{"n_head": 9, "attn_scale": 0.125, "lr_mult_o": 1.15, "beta2": 0.95, "steps": 8215}
Each number is 500 + 40 x the weight over the matrix's rms, rounded and kept within 0 to 999. Layers, rows and columns count from 0. Numbers have three digits each.

# layer 7 attention value, 576x576, rms 0.014, rows 372-383, columns 0-191
551517514520468487457550453467501572397476446488513530502496511404383544552559446575491481466505461514528522529498516500514466511541509560463498494532459482552448472535469480513400611576463492494545553526541538503507461481491374511555484493532512484576433438538480485449382435466518471496502491515527367535489488460534417524470497430531462540509470500590481554429535476586447443472487473495544488505450466545462517521502518557517521495531396590469497467482595527531475502525472478559497482552511448521541464542573481507500496501502496481426516524407469542528487539482496548533
506557526546499514470466553485560505464499508543507490545445433579496541448496542461503535542466427477416520530421504500556446365476476541503441479537449533538527504548462475446427492457509534465498485533468475517522502521523493549444464498568607509572483539547498497514435521497495506470521437605529506440527463471499495540470528442622494448548522480425473500462559466458516481570470527531574543535531514473476525490552465450486472496522374533424427532520494463542475493504468572511460458457450506493453544474536494452526508448449529489426512550495504454521443505424526499526
463476537465586446486436494462510541487491530471516521554477493476549523519510420489509448463480476510592481535417576519539535552524550488501487620566489500512444483433557485495500534510532489474524449563490501552551505527466520524499466530472551532474499496450499525505556415592500452480462498490511559607495572448571527517552515450464416481460512507410507518519498483474460487518486517485461429443496566504526520463467496566552547471463490483543540524502433438455501493474536522511513499524409477426516564489498494523480540509520570506508531497568543537494548487538528458488
498506462465552484553548475464538411511472511502489480517493536505496610551605474520490485529567489562426394619506594565476484467547522448464492499446449584473544586582480485473462510559496464526523526531527476526540506519498513531443461546552458500477453453522504563462479439396456516494572504512541466549435438435453526519432542472469526565633362489553491463491488524519508512493528426508495503531469538528491459439477520466531517498525482496454483465522577473507517524494527492559404530477508419519492561504516487508427557493477495501463484492585532442503462497550501521567
496516586465601497474565448481495485472554430494540491462461552470468482504488458513447508472539489571566490505481607449545533564514455505450520589480515567428472486477487463486508539480513507471520490545545568530531517530472374494523478511466448446472414572559522473481564438489374490481429520499492536537510505433522540489464545420532524499491499484432511526515570517459509530495563489462524508449524524430507453483493563457573541510507433478483435519503615515502418507476517481471428382485566462484486536532524530554465542437455420462495459506419495495463525521526514571419
518521432468434484466560447451531578485495518536438452484521496408543491474502546481532467502496526419546533527394497505498452490517518464548493510512466476442526471406531467500612491450500564485442543450431543527451497445548454506525493496499547478519561426531511529484494483489537502504508498505423469510504549376542501521491458505481466572498535535564508505475539471481475499528546519493440583422475528512468528490535527521463418507455531451470503403578533506462489467534522512457518510490496503532528495455514526436446473452550518530517470437509464474535520485530514595523
481486496498430464493446530513490500425545410534561471509488543438505498510512545470521497509470501421532606467509488527515509507559521513474478442463450544582476523506518571489507515539471529476508458521491501494441504554542530472512513531451461504533632503456460494485552529466511455473433467453534496438453543565423488522499459517532478581533571508497562508424427485467445506431512510484486463561528482464533456504513485548517453519531569513449518554475484545491567522511534502574609455510478545509498518514504473466562475546477474516538489507458480510484507498536506427540
466530440422500466454508475489488494498521494504467481500514539551515545525523457482481472514489472486522478531495494517502512566537487592522539453479456507498517534520471449476536543466469510468481477426575490530474493434548527450503519470457510537500492437478412585413443551505581505505474472500557479431480481493569461516626469502560537440480452502471437505492552508540495469564457473505516432479454505459469469502519508488512473541413547514485482530517508509510504495479499542493508462583473493472488460533486537492460532515538538502512555462514536474548460582469509569508
580545460556480591456436435558476485516492482554401535516542506432502463549476507549528539506460565423457565500512458462482474439530463523527521484504466533493510416546458518508531461517472440517489631600542543557479540506499455519444471467470442509480613512444463470514499474508501502551543491455531503460559448484474445475560489510498519493545546449538496484488550514445521528466535461462556484500528497431533494552547537511523523567623542569476553472457445436449548482496447538454469476526527531484453451488507519563471543506517508584497530489613559485537505492504512468464
552442543544510492438506453512523548476482483483420445550543448516470513471506512535518514427514503487490563538515558510487526591459467455492528490520512539518474479471487461535496581531450459494415476499553474505450531452527501533554483485543518543460444454555484506534465505617505514508516447536514495404531561502462454489444513487509519545476540525409468534533523444525461473537447489460516510491510532483472523502513535487464538522495550499500451448542542559496551517540521492458522520493514494565506512525473443469555485550517483509474511486496422491479507543481497501554
507466458476461433490565513513453485468501488562494560478498526440556474459527517530468555467482428505538499409503545485495454525571501409482480538467490512460507548489520558489589534454511470573555462467420500526439547512448553537506483468475458502512565473434435521375433499598485520440443531430462458412514537529521505443510524479470518542469479442505581536552606444482543456457489517492463512488449370488529476455473512529482448457423452452583492622493478520463467520514539400538546440485516545547499582460490479504508572431567488485533466510492502488464425488601428546422
544523455597546537457473436491521481488456500495559525491437485521457458494526534476463560505575544463445497503481403497464458473438546479525552402550527409521580554478477482491526396482481502591503535532451500531533510485498498493526407473498488472419494513485486583437470480627542565493445426508524556481483418481442475417526513585423479540552444481535491479456508523540489552522492469447514532467512466454479487478448478616464514481496568488516609423493496556444495510500427499502419497465508488538548513543510468479513493464455464495523543491517503509518481459469582430485
# layer 7 attention output (transposed), 576x576, rms 0.0215, rows 372-383, columns 0-191
481538551503599542492489536516485500449477522545437505511486498551513514436475474538546463545493524584497496553522520442451545480529554477483455547454484498529492471464496568518535440398494552494493519403529414514412511517531587439558511543445438488500516525489517478492507551551441457518544547449507587440418526490499538551511625456602490527516466574360546433476512496504504503439561518498481463452511548507532504508564495515557452489507489401493441569478365513479526547415524478462528536588460497579518530550478493556538542504488514461500524540556507416461435539527504515511
578471479513459468479538471544436580501390497521484564547537514429428388489519487500472462514547485547480434452521548505526443546507585438518530565478507523502524461546568497542510424538459551590471482507510507481518551519557443517520523565477486471471463512431491540450553596454474493394527505500545539537443457490445516501516371503468482577514456478520553512545478567532468575499444514468527499457523517479491473454490490488506509486467659510587555484395488470466499542542512488522503521543493426422466531565531519548449486543466559539464502481505574630558523493477468523514
515468500541418549499554454484501537437541518479506517386473455460432509497493457547495508412470513443509492476527489544499455487483466523526547477499456548462472440486450474528491480535443461558539543465518459460518453543501482526528497505499515520551480465608478474456513479431517475522500524485517428406478516530530477470510504514485529469547484461499558511539487437462576512439490535432502519512485493522523499581542540474440459514501544502468508449511540518521527438590497455502488499521502477502534545542502446545475533517470515477487497543412557368439505516541461528506
571447571583394453420531541529459542463507490448472575503391434485510444476489527513524467491441495498488509431412420509474431561425492508540468567564452460521422506526527469493503471468594543539490466482497484489441429523469498459478463448570557541500404543552532483453520570521526470420415461534529483447465554504507494467574420510473441463520537551528516467524448435443506494464478529471506486465456446545535604505589428481479493508434475472493448571453455498518512505578474456470545522565490506534510555496438495606586498577454537531483480588559477501482401509460440464450
489426476537392483452489493468489481436462540505441527491454434547457554536504421498585463470401491431509473521531481496448473535500522483534572513507416464552416516513447497565476465479541514561493558451460499434453403478554590525512494476567505583525517461539470531513437526429572467499522468496529490457456542526460512433585517583456471488538499534538574482398495468571508522455495568467475557493457480605439541588497448509496499461509453511480523517454404513465560484511509465472523480555527557496549490468508486531537488561527514519531462558557559531477440469557523505545
492456482464587497591463569477531473433512550388566490451548511616500529526442525425428469456541463579455520483480552482509558460498527451472483507432465562527512504560537511499452508544532399480437502538516541445592557508490548530464523509459495525434543523470556444483535440517483503585482515475514517467516466656510502488491466507549495522443445377454416556549498565552526430519488559477562439478505479515539495506461505503500466511514491472523512543517545434505526533541452454542522557486428498516491461491477539478559464536522406438451496484529475558486484441511453422515
507574462414599523541517408536437497522506542451459538493537527492432456485492495496439494535569432479505450496450552447458586400489526510491514504502539559485559488477519513531450509415486507427526539457565520549502538486465490515586511428427467505444455501493507497489511478579450537536497594495444555536496499434496488602453527497542521522482460538399422431560559582477530523525493477511558469475425506502425484493513492500499455512477501467556471434576520551498457492360423582421537540415532519425431459509501565508482509459579589443460499464514450485508522501559574586510
536480441503552512560534562544505487457518499509472456501508528398518502519511533555490533406550498493486516470467469477514520527514567494490459523509508566505475478494470574520514495555539509433422506406466480453541477480478497548540441464550521513510479561495549473505540453401452450556452527462443516485488495502498602487364452465530497548468474501484522437482496467495526459491476481452478487463554510535488489545495565521517487506554390447536469530494508493566514540530491494517518547495457542569566486452520523506502538446487444501427497529525517583416476371471447543537
451500510430563517491507508505507490529488480449467499451551485458472538491487540473452538470539427517530413501497590548515441540438529565490457573477504486535501549466572571468532511521548614497516438418488522473501571471430535513424558498542465565503451551475501528518523483476524534546581510504462496527451530479461531578572478522488554558502459463534481509572469529516475457599459464508470443472487502584419492496463486520517485494465488485534460511582555510569435509539520539479470463418516463543496462458502566454485509533524473427513454515506490532502525492481453476519
448482479476468532487486552539465507537531532582522536470434505512555436463449548475521490534489499495514448495476433465535518514537581530507486508436557453529478456520498498467512420473536510465511499471527421428547506553572499562492595462432482452475540475508502495485516441452541475489573501481547551476496494511469505495420579491537438430505436458494527580495488462495492561439522549492482484559502475532480476428517489482495529492562514534466543492494463497484471537518477432511511560511539457479492460520585530459437493447551526469472451463486588461531481534556544535448
526556573540495512473534513494528512492527495430554456492453552595459537505442493525557506507480498499506468622559470539421497497491477516479545449568500533576468561477401470543456528535500425553502484472538526423526471552568565463582544565508515527448545521442582451563563524506441438504509550520568487601409401519479439559473435451512515518521524582457498498473477542525417605500584502500556551511482583460466571546455462471473492489543438518437449423545563518477506487451467542493468511503423502471480463481499429493545378560540424498496420513514509531433507513465511476514
531453571447446529573542521522525548536528553477572514544607470501452467482496447493546566509574408522466470467547559533497454511493494426489481552445532544483542518546523503437501552544525460498476457491477410536420487572478518530497573532611468500535479549481520531490514418450542511457559554515521445500511533558495489535520442509462466481443490476503536557506508483506523459468492472582419397586540452486532437506456548478440538515489525544498527547491503480501432480511542453409453482449523445471390488565500477505556552533525509492471562460453506453481566595502471537442
# layer 7 attention query, 576x576, rms 0.021, rows 384-388, columns 0-191
471496511498499502514533454494521544526458495462543494489522535498462460544537462517518560492511492365456482469462506526501492436518458497550503492484499490488481563524521551531446525533465490479520424526474493510554541481443480495441563502503555538542461517470493535458478537445526475492474453407480448406445449485489564471460536514456457440539462469513542470554450481463503485544478524519479486528453506615476463512490500488493537452507492502448494478457471487526475558510466508507488551497501500508559495479496512467494497557467520506553469484543476486484523505461491475511
495443504476516475499463475558435508519509511491538505550501543510452410474530479460461464537483528492456526455437474562566515465528469461497439501482512476507471511508481548518512469520484470540501400488545526531476455540466489486460525504501488542559494500496471539506441480535468493453516507413524451495498464449523477514526520564544457500497443506525432460507487551493513503507519545525524433486486515478492527473524466534529484504527544505492542495457479491516477531491460493462510526469521529504515483487524455492544523537476545465540453530509503551498501497541510483534
528482483535494538513495568534492539475522538464540460498506508527512452446509479518565460458473507485436482566425507530520456481532520526512456448504528473492534484450472492497581506509506487525486474518517546500505477496512503479508450495467490513497480467503537527545461513539542491507482428449528519541473524492508491464492485530485521519510445545522471515508495504505530515511489488509498386567489503520503501518554530534500553552497532514529562483512506490577457510413494449493505508447495500512504511554563487516563507447510503391510490496499462502506521505504511486518
521523449498470444442478564494465484418489518502528453542487521546607426451520542489479507439488484513481524505457518524521443565534546511467483487496551471554499474473537469495491536513509504515441479459542543508505479458500535521522459519544487490514468525475514576522483523528563465525469504512489500501515487530510491486527463525502536504463469471463501530484518496488492519488500530458542413552534483516441484507503553512418477582474502516514560482483524501540512472489541444488485491508537498565456511464540483508554477477525506452499465509596474477534486481540510515461
461495517464490503497569462504546442547478440480441496469515490457424555591467439534493536572539503447517440495563533448483512511475501545506559481476437503490535487515527507500480559525505476434556528483486448494480488538553524535438496516501519471507500472546483485463539480441494511455489525528484516493487457464484563450476499432455499485511511468524511502511535496567517407556489468528472563403515488543576540477478455508592522478513419458465418465555441521494519562577518551550506501534486545444551487463515486575437478571504511568494559494455533470467449530456506457512
# layer 7 attention key, 576x576, rms 0.0205, rows 384-388, columns 0-191
476503502479462521488485539486571417509458466482484525461486472517568540446501542512512538516428516522470476534497526484462492560496547555500500474497534483475515505461530454535520513490468555438476545482497511459432500475530530438448501459549509489468423491519549527521511539497470528498460513560434465508450493554515533486534520549538496510517545465527553489480403471535587477516446489542472496442492467550474552520487542485489538481493525498556524538526579509447518527470524475493478454532504441526589535501497453534485546446543490517502486485521447539473484478545521502516
513468504491429563485509471502539474484516514455490490535496494476548469547554432451500514483457478457479447479479574488475531444556498544467448460525484496440498507552513563473392504531483488423556559499517488514533578478453576494414540503505472506516477492477460520492531514520490419485491460483489462455453517485532579449505518472502453431535458478509534473562491454521515443503470469519482475489480474432506539480512461527503512512494511486507450499560505506599534520549457498515518517520496540528539478465489445455514419474522510488575500439483460470530462512501514464521
469422522502500541492550469483439488539545489472458470533535523484455470535510468464522516499534505419407485462524512488503502453471483481524533495517508505454516477490452530490466457515466469511504490520524509506498501556517522566463521487489492518553432541528505467510472511534435471490538471462557484469556502488515454483493475489540496461526486533524505501502496592473514447475534510512550517453504560472585503434505456473519531499504511511470463480489547499475460501512476516493528560494535511504499456514484412547507512473532497481476533445504580462506495513468532467494
512485508486583511475511436483511520521477513431531508564537548471445532515480469500485504587470490487432496496524471565603515480452477466528487530497491491469504464479466513489488498484478503557544471557527493502531459547502498580528506517494479535487530493527497475490465476477466538492475525443510553503538517494425475509480493499465557492487517508425524514464469547458465489483545562544518561475500570517564494419452489470500504471531521515460526485501459498455502559525519506469490544503511502415492504454519469514460541473496507526455494500506534513405505478456481485446
520446508517487531493469567538550469464558566501487466456511495553586494534528550479533520437485496470533502507518552512389490512493510542449522479464501488507520558509538462454457570532494552522472567487482415486468594433511524471439534490538541517471480479481539498485511541571498475542529482490520537474470477536519519523504472510543441475567452531515545544524556464515500508519418431540478447502485487461494451535524459489495512468411459555498474463547562481563473489482580472473470484513555472503517501564471449501420506550497480499498473525511545409566520480509532522541